From a checkpoint of a small transformer trained on Wikipedia: MLP 1024 SwiGLU, no biases in attention or MLP.
Each number is 128 + 32 x the weight over its row's rms, rounded and kept within 0 to 255. Layers, rows and columns count from 0. Numbers have three digits each. The size before them is the row's rms in percent of the matrix's.

# up: layer 10 MLP up, 1024x448, rms 0.0604, rows 328-367, columns 336-447
# down: layer 10 MLP down (transposed), 1024x448, rms 0.0592, rows 328-367, columns 336-447
# gate: layer 10 MLP gate, 1024x448, rms 0.0575, rows 329-368, columns 336-447
up328 100:091152173078150126082139068124159155138126106104122131076131121129130114125062132109166140144096132095128101138102087150090168038131158109076168122131140131092135138140084153132113104122144138117141166149141124146128097182102123103166155115093130158119131160143143122120125154077145078069067095135139127163154192118104103076088122106079
down328 102:139114064113190146126225164167172133088142104121164153154162178146118130127171117138135134094144062156132087158103095160095085142114108125151078186132111157119115120096140145133132104128071107127136107140104137104144139127165109145111153214152117164104163155149128092169135129178104109156137094130167208060123113093114167135105112129181
gate329 098:094104125146129171131191125134047153116120151166146135101098112139128095127128154108081137162158167152139144125072142087140138176115087089122119084171139070132105137138121111171084097172123123128156154144082135140101089145166131141147091142098092123119067186116151113114182107190134187131088193153124108098117087175157129161129116106110
up329 096:066084113196119147118138181135106074083155083108136102111086172186109157169141120135135115166101154176076138134080136162103185116179151130093141131142122157102138143106191088117098132117119114137137120135121090142090096127092104139159127107101137107145081103092125177122120131144181108128112113096146141152137114123141078076130167138084
down329 098:125144156140134121127133139087124205105096161124200119084162140084111066120200130165158059137151091134120167145157167112091138100112116105126161090164116121129110104157143109145146095100097138140096131147125128156094169114148138114186155178135207135137193072059087115104164090127109150059179157087126177185072101152162099118176127171116
gate330 093:178147119140077126149166123102154095131110133072076110122088111156179138114081113127099191131192139156208104110104143108113113132094109133156143117120057162119150152123192140114097135138089161154134170107112070136118091145103141120182172077151147140108100118063167165163145147138165161129208143122151129127138123092120142170083073146141
up330 098:124146042131163120106158131148103087067176101095117144167150118137120170163173146188126121142111151086129119207103156126134102122136139110115142126127118133143090110132103144105160110170158056107103122103140205088137124092141077111135085110134160175085140161102182167141135087123121141128134144191083114171141076111148063095136113157111
down330 098:156118131088086136129143153160118108072123140140115097124113107185164119143074102134117157160184132089138060125130071092124072156099094159112102139063141129147112113118113162154058138136137142101158125080149129097151173153157120122114200105130173162114098088113119146130158129177113122106176194137108151194109122100088132211097101103148
gate331 097:175123127119105108132138135130068087157142102144140138173139141176140048083124176028052161088072146074118099119119113083093089071106149119048111129143118106119112160080099140083082117167070144142137160080173164067177156123137118137163120105140122082140146119113156141105137064086036165081147107152189129162122130147103110133159113107063
up331 095:135093091134126162186097144103090071150182136170187162076162112127169105131152123136101070107156141170105065117066129171150154069106156094135191125083136091093056177055110137127092124125135149156097104164133098072119110164148139106142137129116121113105124177161135115117145108119134150127099186120162136083144071194148080188163086077190
down331 098:055117124146100150139102086142127080111150187079156135152152152114128138172111087195147150140164151195138139163140141135051193097147093108199142167000144116161135113152169169108172114093176068148103118128100119150191159127130126144141103111095075117121125130129079108041121132191138112087139109112097113142116167105120117108142126159079
gate332 089:148120117093107163090134146126138119121061206188152157109097155124162101118114154082171160150125157142116119132103094098117142174118097157052191156129112157120103125131060124155172078121097180088113132101096157123130166165136117178153129166145097119111112121103101148140120067152125068092162148104224115138125149143089112089131089191125
up332 090:135146102111156137174166155079107114180098153135093093112141065172126092113145178125143168142160117131134076135188099163139116131105147114133135121093130145150166155157093148117069094218158150122117145098144119135099158131106147112114143187153187083112092205171190122131114082149140082103206119120146136096126124117101113110145106066169
down332 091:069101197121128124138065074166154155106155098041148114143115187120161101142106127100120151067120153145120128144073135069176108105152190122179080096239134121154114159137125129132143180084122106154118116152131164135147117121089112178109115122130123145123173084119145163125196081085100157165080129125140129118142147107098097120117154079144
gate333 113:134167134116162107122186126033079141080148115113119109125155212181142108119119131153139136122126126107087147140115149120151139137098156127119116146171174153138144148112208172116140143141092118134066096182153131138139149150122133085105082130129117163169101106155148141118127119066107155160153097080076133143171095131153095076152140141053
up333 111:105165179069107173125147181188118175192124129118130198104125173149136155104046137116090124113189176093182097122157129136125149232181139092108176098152118094088170171079157074112147150107096117164162158141180122159140145088055146102150178082147119118122081130115066095059128156182063093108126104096137174143146146110151142172191112118127
down333 108:110141130116090081114121115172102173137136128133114151135105166142083141090111110104153122142082120126079153133178119096153131195126104137131136134223127142201088175128107136163127105166138098168140142145148086092149157175124165185112109125135121154168141117155125060175126112107178129144108137066086144127155130117172121153152144168079
gate334 100:139108125131111138098149089098133080120096128073098155094146105127128138203173203152118146158123196116111122159218144120109165128123100108123180138131123130112139108104163092175193134063158102130177127104145163154103097170117136112083158138061223157115085104091136081117141183110067136087172099196097136132134114126114172142096114133080
up334 093:071074116121141116139111126155177195110146140150105071163136161143130162150109169068076119086125098135118169140130088075215129172114167153128144121129123124123137110102158070113098145164127152117165108141104094165114106071074157172083141164186066176146165072109134153158105136175146119103176123132124140052148148176150134129122143162123
down334 094:128156128132150125098159100135121147156159132116135166168104127119088093109157138134088082136126159113124123133182146151022198164086109130104153143142103069137138166168063183185147110150115067154124097106107151084085138179188158124160125155098129090099152176095108072118172117106136194096150069188176081114195106136101116159102153180112
gate335 104:146114051146114056144107170137160109129182108093112132055182190139142123146104160135174156101185084134156136192181139133135097051159122194093121101149122144155136166127159192152131164116113127134113127163136114072116093174134150107155195098119135151175123141104199096081132079153133156147141165136147112145131100091064117075195162077161
up335 099:107131105147078151112144189173121106137121124190110107132136118180106143090147089125139115166176130116163177117088121115094077124122099112155125097121183134139113111130112150117152131134103097112181113201162137125068105103099079137080194081098123158140173094138110174120181084179123105135104117151171143137204150092105161137114131089077
down335 099:110143081095073152124089113048166095091170128106153106178108134089160105091103127113122163130135081151113171152136120159091105097190141166189097115107123189151110131145173107130088110102126153146093152117136135118137159135155162144107115159171131104127123150126200124087115096115146119147150100144110072085135160154226050144149099136134
gate336 095:114104131185128147188131138110118123122093116150098177107186129117059103143141168139084127138144172058181134121136087141174115108105131120086088181154144082092133220120156081129127144165134151128148122126150101113168097113183128146137064069150115087155099166093159126128184153113120132064143139164109098127158122104148142141094128135113
up336 097:128145119126195046135175078095147101158111161158206116120144115137131126101168137165135147097107088127125183102166160136083182099141063150119067156098150109060137074160102146113174075114168106115096116053148114110155078156113136179164119152093180137143147134101159091214144126121169148138156113130097143186120129144174109159113136151090
down336 098:123172109117121114087101103151092136172121145177120104130085098122161125065094123111142163058127139169128120052161122148135082154179075092150131115255118123141118135108114121174124097135126129080089111147125105161088193105087158084108164214107161139107117176167160132128076118088102122177157114123132087161052166121147107157137105104178
gate337 099:099136090094125150132092113152127133110114078102087109187129138104124127197134095155120112142125093075104112102162110096135157118064134104100154124137117099135121078078163082140096126180137124140152162169184168176171143086137132076096206073118119149128157085100187144116107118156123133106144139080117131153104110077117077151108095137168
up337 100:147107133169137143135134096170121109143116095146124139076123121082120119165106120149166135143149137092097150119105124102063097139167116194142103105122110112124105104165141147117112130160110109120150195183081181118147119144150117036124114050098114134163130163156090133132175110174078130123161137126162190115156121118128109127156140096138
down337 101:139160127105197101078074148135125119132202112160079161079118159128166130114166127116149126059124114160082145113111111123109116115131114080137131147060156218170111196169205159108091146081084116111059122132125138146155119175161060177120125127138136104147150142168144086139166103164111180120096120147116098104139094124149125073134152120104
gate338 133:106116115135180116179106165072137052143160177113103116055109170162109123114130067156095152102136129114184116159151164116131074151075133153083144154098085072157113138084140168132122099096104145125092132148135148129130144164110100078168100125166135166138152203073161175101149119171117113055185107089193188175124130126153116182091133171095
up338 250:141089154148155099092073147096108114183163158076146110047165126130136086161098164102099196101106178119180116102187141111121044096081168157068139159113153111116088128124121168099081105089080158136110111172158161112119129096149091069154134140143139109151140172080163160079131106182088086088155114121186156169141145109159142154138125108125
down338 127:146119125133142132109132144115132113148159133090146110119141122125157114136107151111127159129132149125144120105163122149128069097116152149124124133000129121121109135151117145113098116120108148132122152134140146143139117106144111106132151140125137141122151141113135140115125117130124121126146120116136127151126128125135141135148122125138
gate339 095:135107193171155121106181150130153086112076198135118075103164148153128151186052140188124091145126127154151106151119176146124098115143128024087153180141122092117095109121129123171154080098140098141136134123143193113116172187101075132110073135139110130140094119101156130110160167155126188156140127034166164161136144118157119157116072160145
up339 105:142107106144087115147126113141136132143137150122134107101092148150186114194089131125093151126101172147159119099129108114093038078100167149146185155124153129075032140086159145167115116077058112142125157127100120136125120144097080090117193156090100099087121103115154149106136120184126138194074142120119135176150133102144131151109099129193
down339 104:176097093075160145135109099124085107147153119107139107132165132055150140191093163079092138091165159144162143139101159125127100090153183122146152161000158147137047138175116150056120125182085157162080151148112163159192095115123146087176158096115155145136103125153164128125101116126100075137120175141139151128140091096111162163135116088141
gate340 090:077177088170113097125100112101055166146179113168171131089083149055124123169160179111142108199162111113127153141089122167123074134147154184147094080114205113104104160172105119091112162123095182105083079086150109123113101104127115114216106158125147110133121055116143164097094169143108113096102083131104138120113148112113149114148121110100
up340 088:150094136135146179182113090144104104113090154155099112121123127128130119134051183142131102160126150156110174166166131142163137095128170131077131175112150159124165084123166059099135138166116151139084163174125112202141113104059092111140105155156117135116148112098135132098146181172092147102142186070153158134170203178153054114114098138142
down340 090:154123121128118135082200118103180114137154094155149170130136126131122165131175133143113092201141150093141169150169156137059135172115119103149136116087131103135131173127084162168113155118132135160110097065169098095136147168177109155091131126097110105168157085137131128150100153149136168114142078170153062155112095053097174181134175155139
gate341 106:151086097108074135159131157085089069142136174100146139159151106092065139090144139105071067123138116127194130163151190108072129133065110159157094127149119148131127098139139121114093120052086113074108153143153120163162138151088084135117135116166157117117096136111166186070112149177144183150091132092160119185074133118113108175146080158066
up341 105:092111144077125145139103112084173133099088145065112162173132085104181156128134163120157110129164101171156097066168112126126136135154120124160131169124140161156112158159142104114114090108178110046140165140123129130105119162184131132181162092085096130104065087126150164122165170179157151092164166097129170176142128123095160152142113136190
down341 104:114124142072184106131142110107110185094094153163113134157101140134122147128092131149083085112119068107162158131107125176187126136196204125111130167105135152105145125144157120135163142152103136133128073148154113129128106099170150118184171128122138147110112117168145115110127136115155166127091099167136146087159118179108107116085154127104
gate342 104:155152119170151145136143195156094096110182171143156138136134183148152160137135067147158110180161110136130113127125114128144119143131179106123125092162143087110170122102156095072125073080140123148137078065168104089159106166154137147150123152104124169124076186110153162158127109104118112122152155096154162136104057089128131101140158094155
up342 101:100125100176123151130122138138122135116136160119156152135197081069128136147110127107126118153089132125152096123079175091131120109164109113034083108122120176061157049148160193086107186133088175170135132116116108130154104125161143189106090134153191121171155136158066141090148107159113146103178153161145125088156151168182148193132166147131
down342 102:092129084140098074107143151142159078094144081175160183134102066129126151116119137193129096120106131090150114163120129173121146123127130174165143146021090096115134161164158150170141120102112099140116123155198110108112087083146125101156100151116155129133163175135121097021093139122152163115143111152165173131099093133056168090137042119165
gate343 099:137117131083120165170135137103057120108158162157073118111106114150128097129135100082152167109119092156120153132207167102212102143138109123100122122157125154109086091141087083059145130165152148097138125126166131111144061172078163153149156161145135109130118150120116108143085087164097119128136125113140121136138128111106155114139116040155
up343 102:042171123154140145135183164129102082139115076119106092103094165120131142137133162099141135152093119119116123057101152107153113136125137124137104123124096122111169113129123136112083111164199085116106092125105150169169156048141167119121082126138108157091158142148147147136129113089118100117131148126119100153105131142125171134123127114117
down343 102:171098181112117180122117114101133183143116093198171137127124132112116123094100154114183111143061102162180140084166217117135123115096120118115106134182120127083115109151054177082138178153153123088122148148131097054164126150130143125154142176162147098050106188147142172118086079183143157131190051121118167119160143127182137167124140136137
gate344 100:163159123136092085097136111161112143095176132141081090159133110138115134115108112132141087120163100161114165127145200116117128181093119154135171118173083116108117137069122151136069100163136123135144160130173169128142129106072101099192125132148130117135144115095131125061106163126079188126103094223085097072101145140091096163095113056090
up344 101:124198119173072141146177126116141176091142117130136126034121139132067101132120141131173139093093103084126178086096166154130119144099148111092105131121152125161093112153113128141188093142127080188082117108195123152128173117164156171213080142095171110136118120108133127119101158078135132163095121134083115143117082140119163114128167090123
down344 102:149144045082135111132097119112116148179129179122134132135162200106073143161114107125117134109121163086124105132111170161146152138126106178164123129156139100119085150152161113157117123207151088086099153183167102104137171194127098174128081110081149193107148161103170132121113112171124151140112095155153133109158021131154105129108150124150
gate345 092:104118109075158082156129171054067118117113190137124134142149095094081144131125134107145078086171123156141048083158128092126129150083098131155132119140119133068133084131128113104080137161152132134094168112165189100119122137143180133117155103163095163139078167111190205139175105161081098120231100197122089115071152199101101127091155116146
up345 091:097071126147074113088128124144109174186140155158133115124079158104127143139123079145063139123170084112100200168123153115155096125141115112104055063129117115182135210095102092067137146159119130161139120141130098135142177110104058154180077159151151124138137125146162137130106107126135192156108135128118141094133102120121136182180087115114
down345 093:134150093063116046097132163077047119159098093098093160150148076137142155176133101140094119120204134109092118171186168064123054103113109116119131151147088103132118080139117150103134172132141134181141156131110121087167149133180149105141122080160064159148095146143135185163164082187128111089188152151102118126079162141063097119134074125126
gate346 090:080151117147111141134159159172104090183088118126119092094100107100107103159126071096059089136159149122146072141140120149136121132107149125132160122128055177142178134080192098111131137158146122117151164140162170105177055116122142139071127090112078161095154149143136129104115156091144125094124124110185136133063139138141159173139162108083
up346 093:080105120145139148168119108148123108130169107175136099118115125179111135074158119090177051105079092136106133113101107162161143169225140133137100158166142140145134126192135101168142110138172132160181152094186112164206142095143064134111148182151145191128109111136152122162114033110147133169050164116106126035126107111147112141130161125082
down346 095:120116073131102110142173145167140176191162107131129083182127157125144136160187125074149082186079072126119101102113124109112086143145141153083127121200107184074156173135138092130102109132090125139088089065133146092186115103116109141172115088133097101078083129148122140162120122118094031139152104161129106155184117173118118173126158139190
gate347 100:094074150187101178161124149121087149167160200162150143158129144122152115141100139122138097111152198169134161166051144139109144120130135191102113095132133111150171084139146104126142151112100169125048169162120134148097167085112115128175126190096121145133109194117163142166100163108105167160134149213108143135163127115131106137175144148099
up347 099:104128122136123142119058125088125089097102151100177160109179107080069156098135043178166114127166230109148160126110147092148115149100091100168158072133141127118095107105166149136135104184171161086123138177125137146107099139174117112104154090110077167062116140130129191112097129154195081139145168110138119110063134159096134138121113155101
down347 100:113148043114173128108136114150093140135110100128115099089067105048110114076122113067076097115124123164129078104119120139141104114107112097126174135106186147128108177114134143069110146114087098171098147085156134130109131181138134161136198175167117132104106138144100200124100065150107089127047093113155093152115110090160156142095163099172
gate348 100:139089126128124145117170155150088067129108119117127161113104110132096113139096129132117103169080080137174166164079154136147095086125104114118134129119104187071160095166111102150194124058139132074146128064126117136046123186144095138188150120136110131124120075073104080134139077113111157147133150168151121114150151112137168120131158112082
up348 095:128140129143118152137100066109101136117129064102142122140121167093165149158106131174104158137064106132053101188179181130175136079143156080131087049115082129158143109107132084111146152094088134098122110129127098133094135165081138128085118185170124115142143150096109140086079176091091144131128168114117106092203100156098120106159102053091
down348 097:105118166110146133119126122154157149128158223117099098176123134210146142113132129103134132111207152114096094049138114137084139176109106146171154167160123142133166116129180127161110140141161134123088167179142199124158146070126103159143101113072154164140138104187137104142146122175162138120125085116157120152122144098127087186078133114185
gate349 102:107164101156152113146070135099136096074177166158040090163146088033102185097160107076082122088114154065127105177147126105124102091121122109091064110147108113176173102132138156125115139159120091193167127113115081148115128132156100136126135105149152175107155137133124152164128068176073162089203161115137155123123126152131146077121107132087
up349 105:117106145142083116085187150136083115113071123069126180059083169123116121092102064157114049111118091156111136138140101147122123139146158128111095123133128066126105173130104113169128096079112131119125137103069126108123100132098108075178154087169122115198082200161137119078137125101199117123081158136119185147150102154093143079180098138145
down349 106:155156134139058172127125150108133145112102114177114110145095166130126124152111160119090085162142165104085169113142115098145089146069169110154122132040155137072097165170131094127130172186126171101121238115138144110085117132155190114114156096109132133142138192142132159152173179071134145052115139179187162125149120094066125131165089151110
gate350 091:138181061090117148177160117177154068174102144118094118145067110176147148090079099158077173178127141126135046101102099130115095184193095117090152094109137133136153134123131133188143148135085113105108144135118124130150152128083143088117171090062076142127086202153094168107100128129233170046135114070119141112131139121093180159145203156149
up350 099:149133142190141150113078124161121095100161092084141152123073122063192149122108191149121158130132216148133092107155067144085148150150112121188162122104160080078147137157146082118129166065100098149141085132113099149125115090137168093140171146141122123106117129160086206095092130162204086136129092124149123094198142114057150153153155100109
down350 099:126130197142182117116101119093102203113165124127152154124144161092134115141145186056161086116138143142113179118160163112151138118087168177137135127025074142103079136147100145120119181141145144152176165100144106129146075122157095148125121170180188110102208045110154138097151136143038157196127163143155127159134124146134081116108161119064
gate351 107:134111137123156147137071144121129182185169145065092141083207108051117098114097060112147083151137121115145111098182132070113159126148162046149115161171116126125177133142107171122109114164122117084125211078123156104158159141140111115136136166176098093111111124108150145159102133127147125159092153084099119052056063145155108137114143094126
up351 104:126085088152130191143132109120122154080115197073085103113150128119102108091096115167080104145182149154138150163108144134179116134138189186198141198133110107162127069130130110137080096113108117086079112137165140111170149169100125145147098193154123095135146170111137114123121166157114165132166152167052170087047180139187096152135149105064
down351 105:122142168142157138088107118153102136190115126100058121149116109160142135171075107076100149192149113144169146137116079204056163121126070163159115151177142101095170112105172113157091174112145112127115140110163176107111152151125173112114179145185103054151164167144123101106145111157173066096155129133103102054150134129166091138123075149191
gate352 101:141189117131200140121062123102120119109197169117089142184110202107105185140162135164126153160122128137111125141133091140140138105124137127051112127152177128171068154079139162079160152127116142106078127112142061149138143135135088120128100121140200112107147096133157207067117128106130083165128133046119104115166117137108109111095081114146
up352 094:138167139158166164032107102033174154085086170179168141085156163105127142111129174144116122091099164115112101155153124102165143109130106124105201057161143059155096150126130201208114135143076091096133092039134114168149164085187160101114136057131138100129113144197115128075080112069175142074090135087127066079146090105147120058121160156178
down352 096:104095132089179101186145089190112136167138168088138138119122121108139141156091127115132107138114164086163195130171137150174153165111058157114138064122143114131157115169099176117165126115120154132104131106146168067105108175105145148158117120123128127107121140123163154096102122126135089172108125141123184132118120169081073085086103130121
gate353 109:059142168200142121159175129140076162133204144113130088108151129137120116185181098136138160169158136109117164125108119110128133077100175086124108172152162169151152151117153100139179081145195120119087129111154125083227094123149136133110065158078157197089149149120149131144105113081123052134114148046126139165132101166148124119142075130126
up353 106:155169097093158099135178157121104118193153076119144148141135171144119151099163089149081098097121223167107062143078130143115126171128167117158090091104139203073125106127131070108187172127037113146111106124124128136110130118088095100124096115080145132136096068152166134227135173117124089173190166110164121120094117106111101166100126125134
down353 104:117158151100075111146221148145201103107185146113133141190119112101069070128165152099127063118164117154089137133168160096113214119116137168159129075222136155138068174140122185170141140182129123143128111144097095101148097100136207076154117092183158173127079096147121161184163081117067111162135115092175148118122109153139103071089097133106
gate354 099:121066155157126198113100174130148103130159155127122154128168161097100132118180144157069113162173137155110143116115131133166113140158114131135114176152130140135096183119120110149138153106077133156147132122121143116141105123164038176139145062126083142148152109098128103090131118114118154161161139127159120117139118110072135125131098155102
up354 098:135143159131088118133097111109134081171091200149148080188142147118224103156061118122125122131100148136137080145121126139161128067122186152062176162105129136116188131134079134055084141096116135097124142152149112122139143168053115141117122146179147135086095105141174151111140164146119073139148066113162100074148143152157125159141091149161
down354 100:130146104121149180107105121106201144102133135115108173159107158184108087082131127183111070182172089129097109154149129170145068156165103134091192158078149161123106143131168165165143164135119122122051091130145093079123146134190056146138151193102097113191169078111073111180155138110156086141142124167172118116099086110121143110148121094137
gate355 094:150093116149104203122132100081134097075139134093143152160152200113111145168175130170090126131200114081152167165146175058148119114116155107080136078122141097099167128069145071105192073130112147142104121177157165151148145088119151062129146108131113133117130109084152144109150106116141163095177122130155105184091093155089149159151137145125
up355 104:162148111072139151148143127145088084150079113134119105129151000166118099154099138139102144136133108155170093156186079123139093136062125155144120181146100114122115104159120139166046185110150122108175191097120163106119103188175122117129142142127143157100094179129152106112091122166084171073146139166103169157123164133149162181184158140133
down355 104:200119131097160210122115082066099128094097130106118100140184097128110135138110075162085153142153098134170177073160135094168146107044148176081126178027082102159152116087159087100143112117122158089147105116099112128102173082153081092158155152133127130121140189115111126080163088164117100080164103155070074143157151096073116171153130162154
gate356 092:133127164080134169138152166105108090083171150122143156078124141102126113182158140183119207131149155112167137204095188204097091146159078180143143144117159133141118091212078159156143076207156142135109070118117177089130114059184137144122110090085096064183120104113128169100119122088085138131055139163136161118145055103159119117118156119104
up356 085:103147108120162159190086120117113159120055171132146096115083093103103135113188103175187084101158163109170103112078102137132147085145146122180097169135145083166112121131113137094119068152118132165144159117126119128101164109173147143111069100128144085139163071113112197084136096152195154067076141070138179158088093091104115154129133127077
down356 087:124208165141070128076167136181170104109116042095157102173138136140151119098067136102132190131097127138089120117207077141128094118107150164084149107174122153149143156097149090139122109079191125135162155158097114109131089112054107085130188180137125168123102238124112089134120108092105090155152127158130114152146238137109143164144162131160
gate357 093:142104132125137099153126144101147076099113120180136119106130134198157138134132124184069080150125155134125104138150171125168125133139131146063176135109130177111116118135180142161163140154147112140121137118124142112062125114152142136106123052163106146155087166135143161108135173088190101169141181113131134124121137127093102135092146196138
up357 092:091091089129083148165127099106096129077089103145147091105117153157118084081100085146178137148156102137085107171076085113182114116138146116139161157126006165112109139096113066129160152171145149090123121144127114122152102125097109180125133177138101150140095074122138102142095119102157186151141128072066092140133127099151136164140115146165
down357 093:105136134197163192076138157107190141105143178171117151141167127134119118094134161105087072098143145155110128102078148095143181153146161094151095169124175119175162138197152147145149134160175158110132099085181145130142109080187134122140137096112105154155129111184132073156151068117159141122130158171147140153130127128143103156089157157093
gate358 100:084132186112110078103165091120075133133093129117153169188099144202129146183133119047099124102098074116075037182135092112131122088149099169106165108161181090136169179092085153102143090138102130155098082062114117096110134131110119155121152141111111089150098104100167162084176125083126097085168194162063142091163146110154171093148100120139
up358 098:072104144172119105117173107190113133140154105139159133082135210121172125135156167069133129090156115103089185185130113138186119099133144159119115140114075193175058127123156116174160124089169164173110117115126148177125175172159113157164121166166113083154125158023118120107161103120131150151149062075126194098187179103158139113142100088151
down358 101:106131087111171112123138110140090065115132150168089064107139145125161139150108151153102160127196150090153162121120094174135119150086099103130132200230155160174130108136197058097162169089116164129130163149111122079130144089182106129092044089106129110125127146097113089086080157153180100161137086123084100089143120089042167067129125129086
gate359 098:140152139084137202154095184052110101165131135073095139188101122134103118117140072159110145133186136094146105098110145112099099130106132115169086122143168159149125111072152142174105115092102074123088112154197179137146110161115121122144156076116197183186165104113184075118130139158211110141144083094166109153137116148171074124093080141110
up359 101:155123070103129141180167104157114141099186108177157099121139124175151174109100159160099097059182117148090115159146100120161092139105147149084119148117031098149107082139108185120181113199126182101106151142126106025149105090093134130080099176090102148127087167128152121190132127156126058083163179173113084107161137133131103122167167125142
down359 101:118137133117159140145092141098163121175119110101115094186139125085108124125119115135099077179135127182120084076153078075109120131150092115113103118175156156134127116138114109138097141183104112131123133096185172117117109156180093161146159116145166157153216086173107125127101157075085094086112136118159149107094139152149115108134126107135
gate360 090:155127146110117096092149176136111109190129118118047142143080118144157088115105079109073151119102109074116149116129115171217113112100141114114146130097125197092131188128077163111119113183100173153104118058102163159115125101136148169156179104176122118102090236171192152107138079029088109112111168115103113119153082143139143155087118127073
up360 099:125089086110128028093170109192157139157114099143104095116085087111207074120134165134161194131094147110103124097170099238117118154170087129137141139081196164097195157194091115129125212175145088105142095138111117163095167166128147169118131137125142055091105184164127157102101152127149154122084115149144124094165107049135112116123108094196
down360 099:056147048169134116155163053103136117128085152152171088111134157109113161130144151140185163165179123202152123136149157144098157114092114177145093143154132107165138076129202158211152115063123114108195118153122110085125125177161098167069105133102136102085178083150155176125109134125133176140136087147129097169124152123125148126141139129112
gate361 098:155137137165155113137126111093122148133157136136106145142092143147163178150112124144109158141067097137135149141114162106105148209132091134091120118137142150142125129104125148130171135165160080159157143115176158139126188101166080136084089155131141203153172101125165153159080129165124070125110161148082118119152087064074177119069084106129
up361 097:098076145100116196162089055206123071129129105121076141112115087157156170084137119156157145080068160150160129096109119111091131122255159134144167135132153068129155162164139123149167155126153103144148242159081161131139099143145149140180111158129121103113103141096098121157134125124147120177032086158142091126117092083158118085126100154122
down361 098:116073087158132153107169099143146146078074092117122119143107146175098066150113161110111137098134173078174157173145170106068110141117150120117067105121117143102129105114127136080160107126112178067061141160148108101162137097144169088144151171081155062096174141148078092116184125149124130120135130139165102103104153133140064150165118110062
gate362 104:087098163121103156149037129113098147126180131114110116114183077177133169142194112162140111132158163164096125156073179103135172098187125116088100153168133096085179100076183125179106093122139105146137158123174081149108124170112140125201092157100208142083084188083144090111131171147124140157123118099088148184144124155135106036165121129096
up362 101:116104139100072091083067127101178119115094119103161139184124169081185106126148127148141082121104137103128147149087139125208095128139110154074202075136102192076120164152174133114146125151146162115139098074090106101180171154136130150142186135135090175124113113150093144133138124143163166134153090131056190150110144131127181134119136143065
down362 100:096093122133130107143067109083105147078182116103100180081147133118152151129134124119147134080144106130050144113054058128082149104116110118136157135173207083107140148149097102150149158166184039145149146050148117141103075111137151143191174142124161102112115113121196091173112173098122098141092158078101064108146089134100094097112092131119
gate363 099:131233127104145174103169138188085071126179146119108081090125071130113189092185074124155081074102125186175116108124153113093171134128106107108100243152180085063163119148125132115122074095119126113132114151116130139108117160112121191221115151135079098099101119083146088112069128094121100104103098162138144218126090115179138140088119166115
up363 095:150124098153106158184135155134145087070139083126082166140042148157132137120087171162191146194132086145119159167110094207142128069097149160157151141112108138114078118133135110192142102079083107089126119088145119175161107131119075109117162134126149150097136145133052114088073128099102136172079146164077086101121104106097178068116155143143
down363 097:129171196097173069092150121150097196176126121125129115129148134129148123147126129155136108040154154140139164160136194111108119123155141138098151129109190101136130137142144092069131182129117171138121120153117112107086172089136147102146147125138078109170126083160119135150208119154123131118170111106177101134093126112127120083154152126076
gate364 106:150111117108125182124142154150112116129162096161150105121130105151060135152120120162116098132121062156101148142160124072126039125124147156140071166166136119117121057084148093154101135091106110141157134154089166065117101125149141092172102125135092112137113167148199097135051110159081149143158071137130124116111163121135112080092092152101
up364 112:145100143180130123081068093196145172118162136155143177166078085149179122114101131086182130134119119127072175084176161139125158106181111121135113107118119081067090103127172117110170214149159107126122106120100157139159143094126209135197088132132115134111164147114127192117148124130103112152110115104125140119082123177109168114136085109055
down364 109:167122135159093130173150167098159100134113165101141154082083103137138151125137153152192173138130111123175108131113163133172142164112117172162161118159141131149149065139134100063138143143167119125173100133160071185135176089150133145125104126084139165158090098082090181136103170107165142123067105171106126104144138142106173107164100124103
gate365 098:101206139119109101146120144103123136142186162124084106098131131103160095172161154112092140078151160105144047106147107187101152115042116096121100140089135133118134155155148147090124121177080139156169152075104153142113084103163191162123157154099118127116099137142179116129170179087174108141132113082089196134128100149117152101127106138139
up365 093:086154181163129155047087139142141096117144156134114165167144121199085133099145126131135123129176134136092149154139134128098132198169119128150143091119080148197163171133128062087167103122132162181166134140088112140178140130102152132103141102141106095155133190153069103171158113154104102128094097079109084159145119094129127096142130096127
down365 095:167133071086134131158165124155155127103080152156206113132160091099162113103135155163175087174133115147126115092135137073158094120137170088131169158255180093090159089125114133113053171137137136116137117125146167101114078121151126110118101178118131104139117101159189116111126134151128128057114121119122189172085138116117133177127114161150
gate366 095:169086107139150151115090146131129162158138165099131142123117134060113117148123117160142095140130122113155096154181125139193091080112096139107120187103134145155068088144094117114091061172115192098126144202141158096172157088172111097123118084240106111156127162132146194073100097096100105141115181156145151103085103194146123159104168133116
up366 098:193087112202127144102122095128161130115063152125107141163158111118120135081075151099135135174194147106158093090160040115155150122133119162052162124119118135076088147164069158170171121101100119090150083157127110097141141134129112149113145077172146090086108112171161154148103093166139091144172131123094144068113147124155106146153118155127
down366 096:095153115169118116176082118109102102095113097166091198135168132145117118146130141101115174088112140130085134120055130093110149152098097115122116118088131113096137118141110153118205154160095091136147110103136085155106102134127145112193067134073124150070150054090139143170180133101137142126166096084136082170130093087064136104142094125106
gate367 096:136206145129162135183129127107123129113108175171104110132145067153144107188153128149132104132143055140105161139140119118122168179144126143069134187126096145104153093138118078117117115155154144134137070139155160192081125159101100133129199108138008149129164115076124142102059141079132140094167157123132127159095164130085101142122135130131
up367 094:106150145137126084136139050125194127197182140159134163099064173130118151151156129139093156193083063152104148142110124155104118134171139128082146139105171048121129132161113147112179155127127129105126107164153078128124127083093100176149116116111144045167139101140101140119112163041139141126109105180131154140138158150157145130114135138137
down367 096:127117111109139134111145123093079164062134143081121094178131142104166126050131142140128119129152152100164083105153152134130121096154102113122098132213128100165106162111152126166158111116115099119091140179086137075176123164140087193121028129130233138077087148127164109119111188161127152169118069103105139117213087145105090138093153126136
gate368 090:165137120142076155117102139159095094138137125099168173156095097109098129141094149157153117154153031118126142154142127160089102113101100091173086124116148150105098164149056159122114120102127144135102101100178057145120164135146137103186111158094166145155116081189135080097090131095169120223090081125168129150107112102167058150152149044169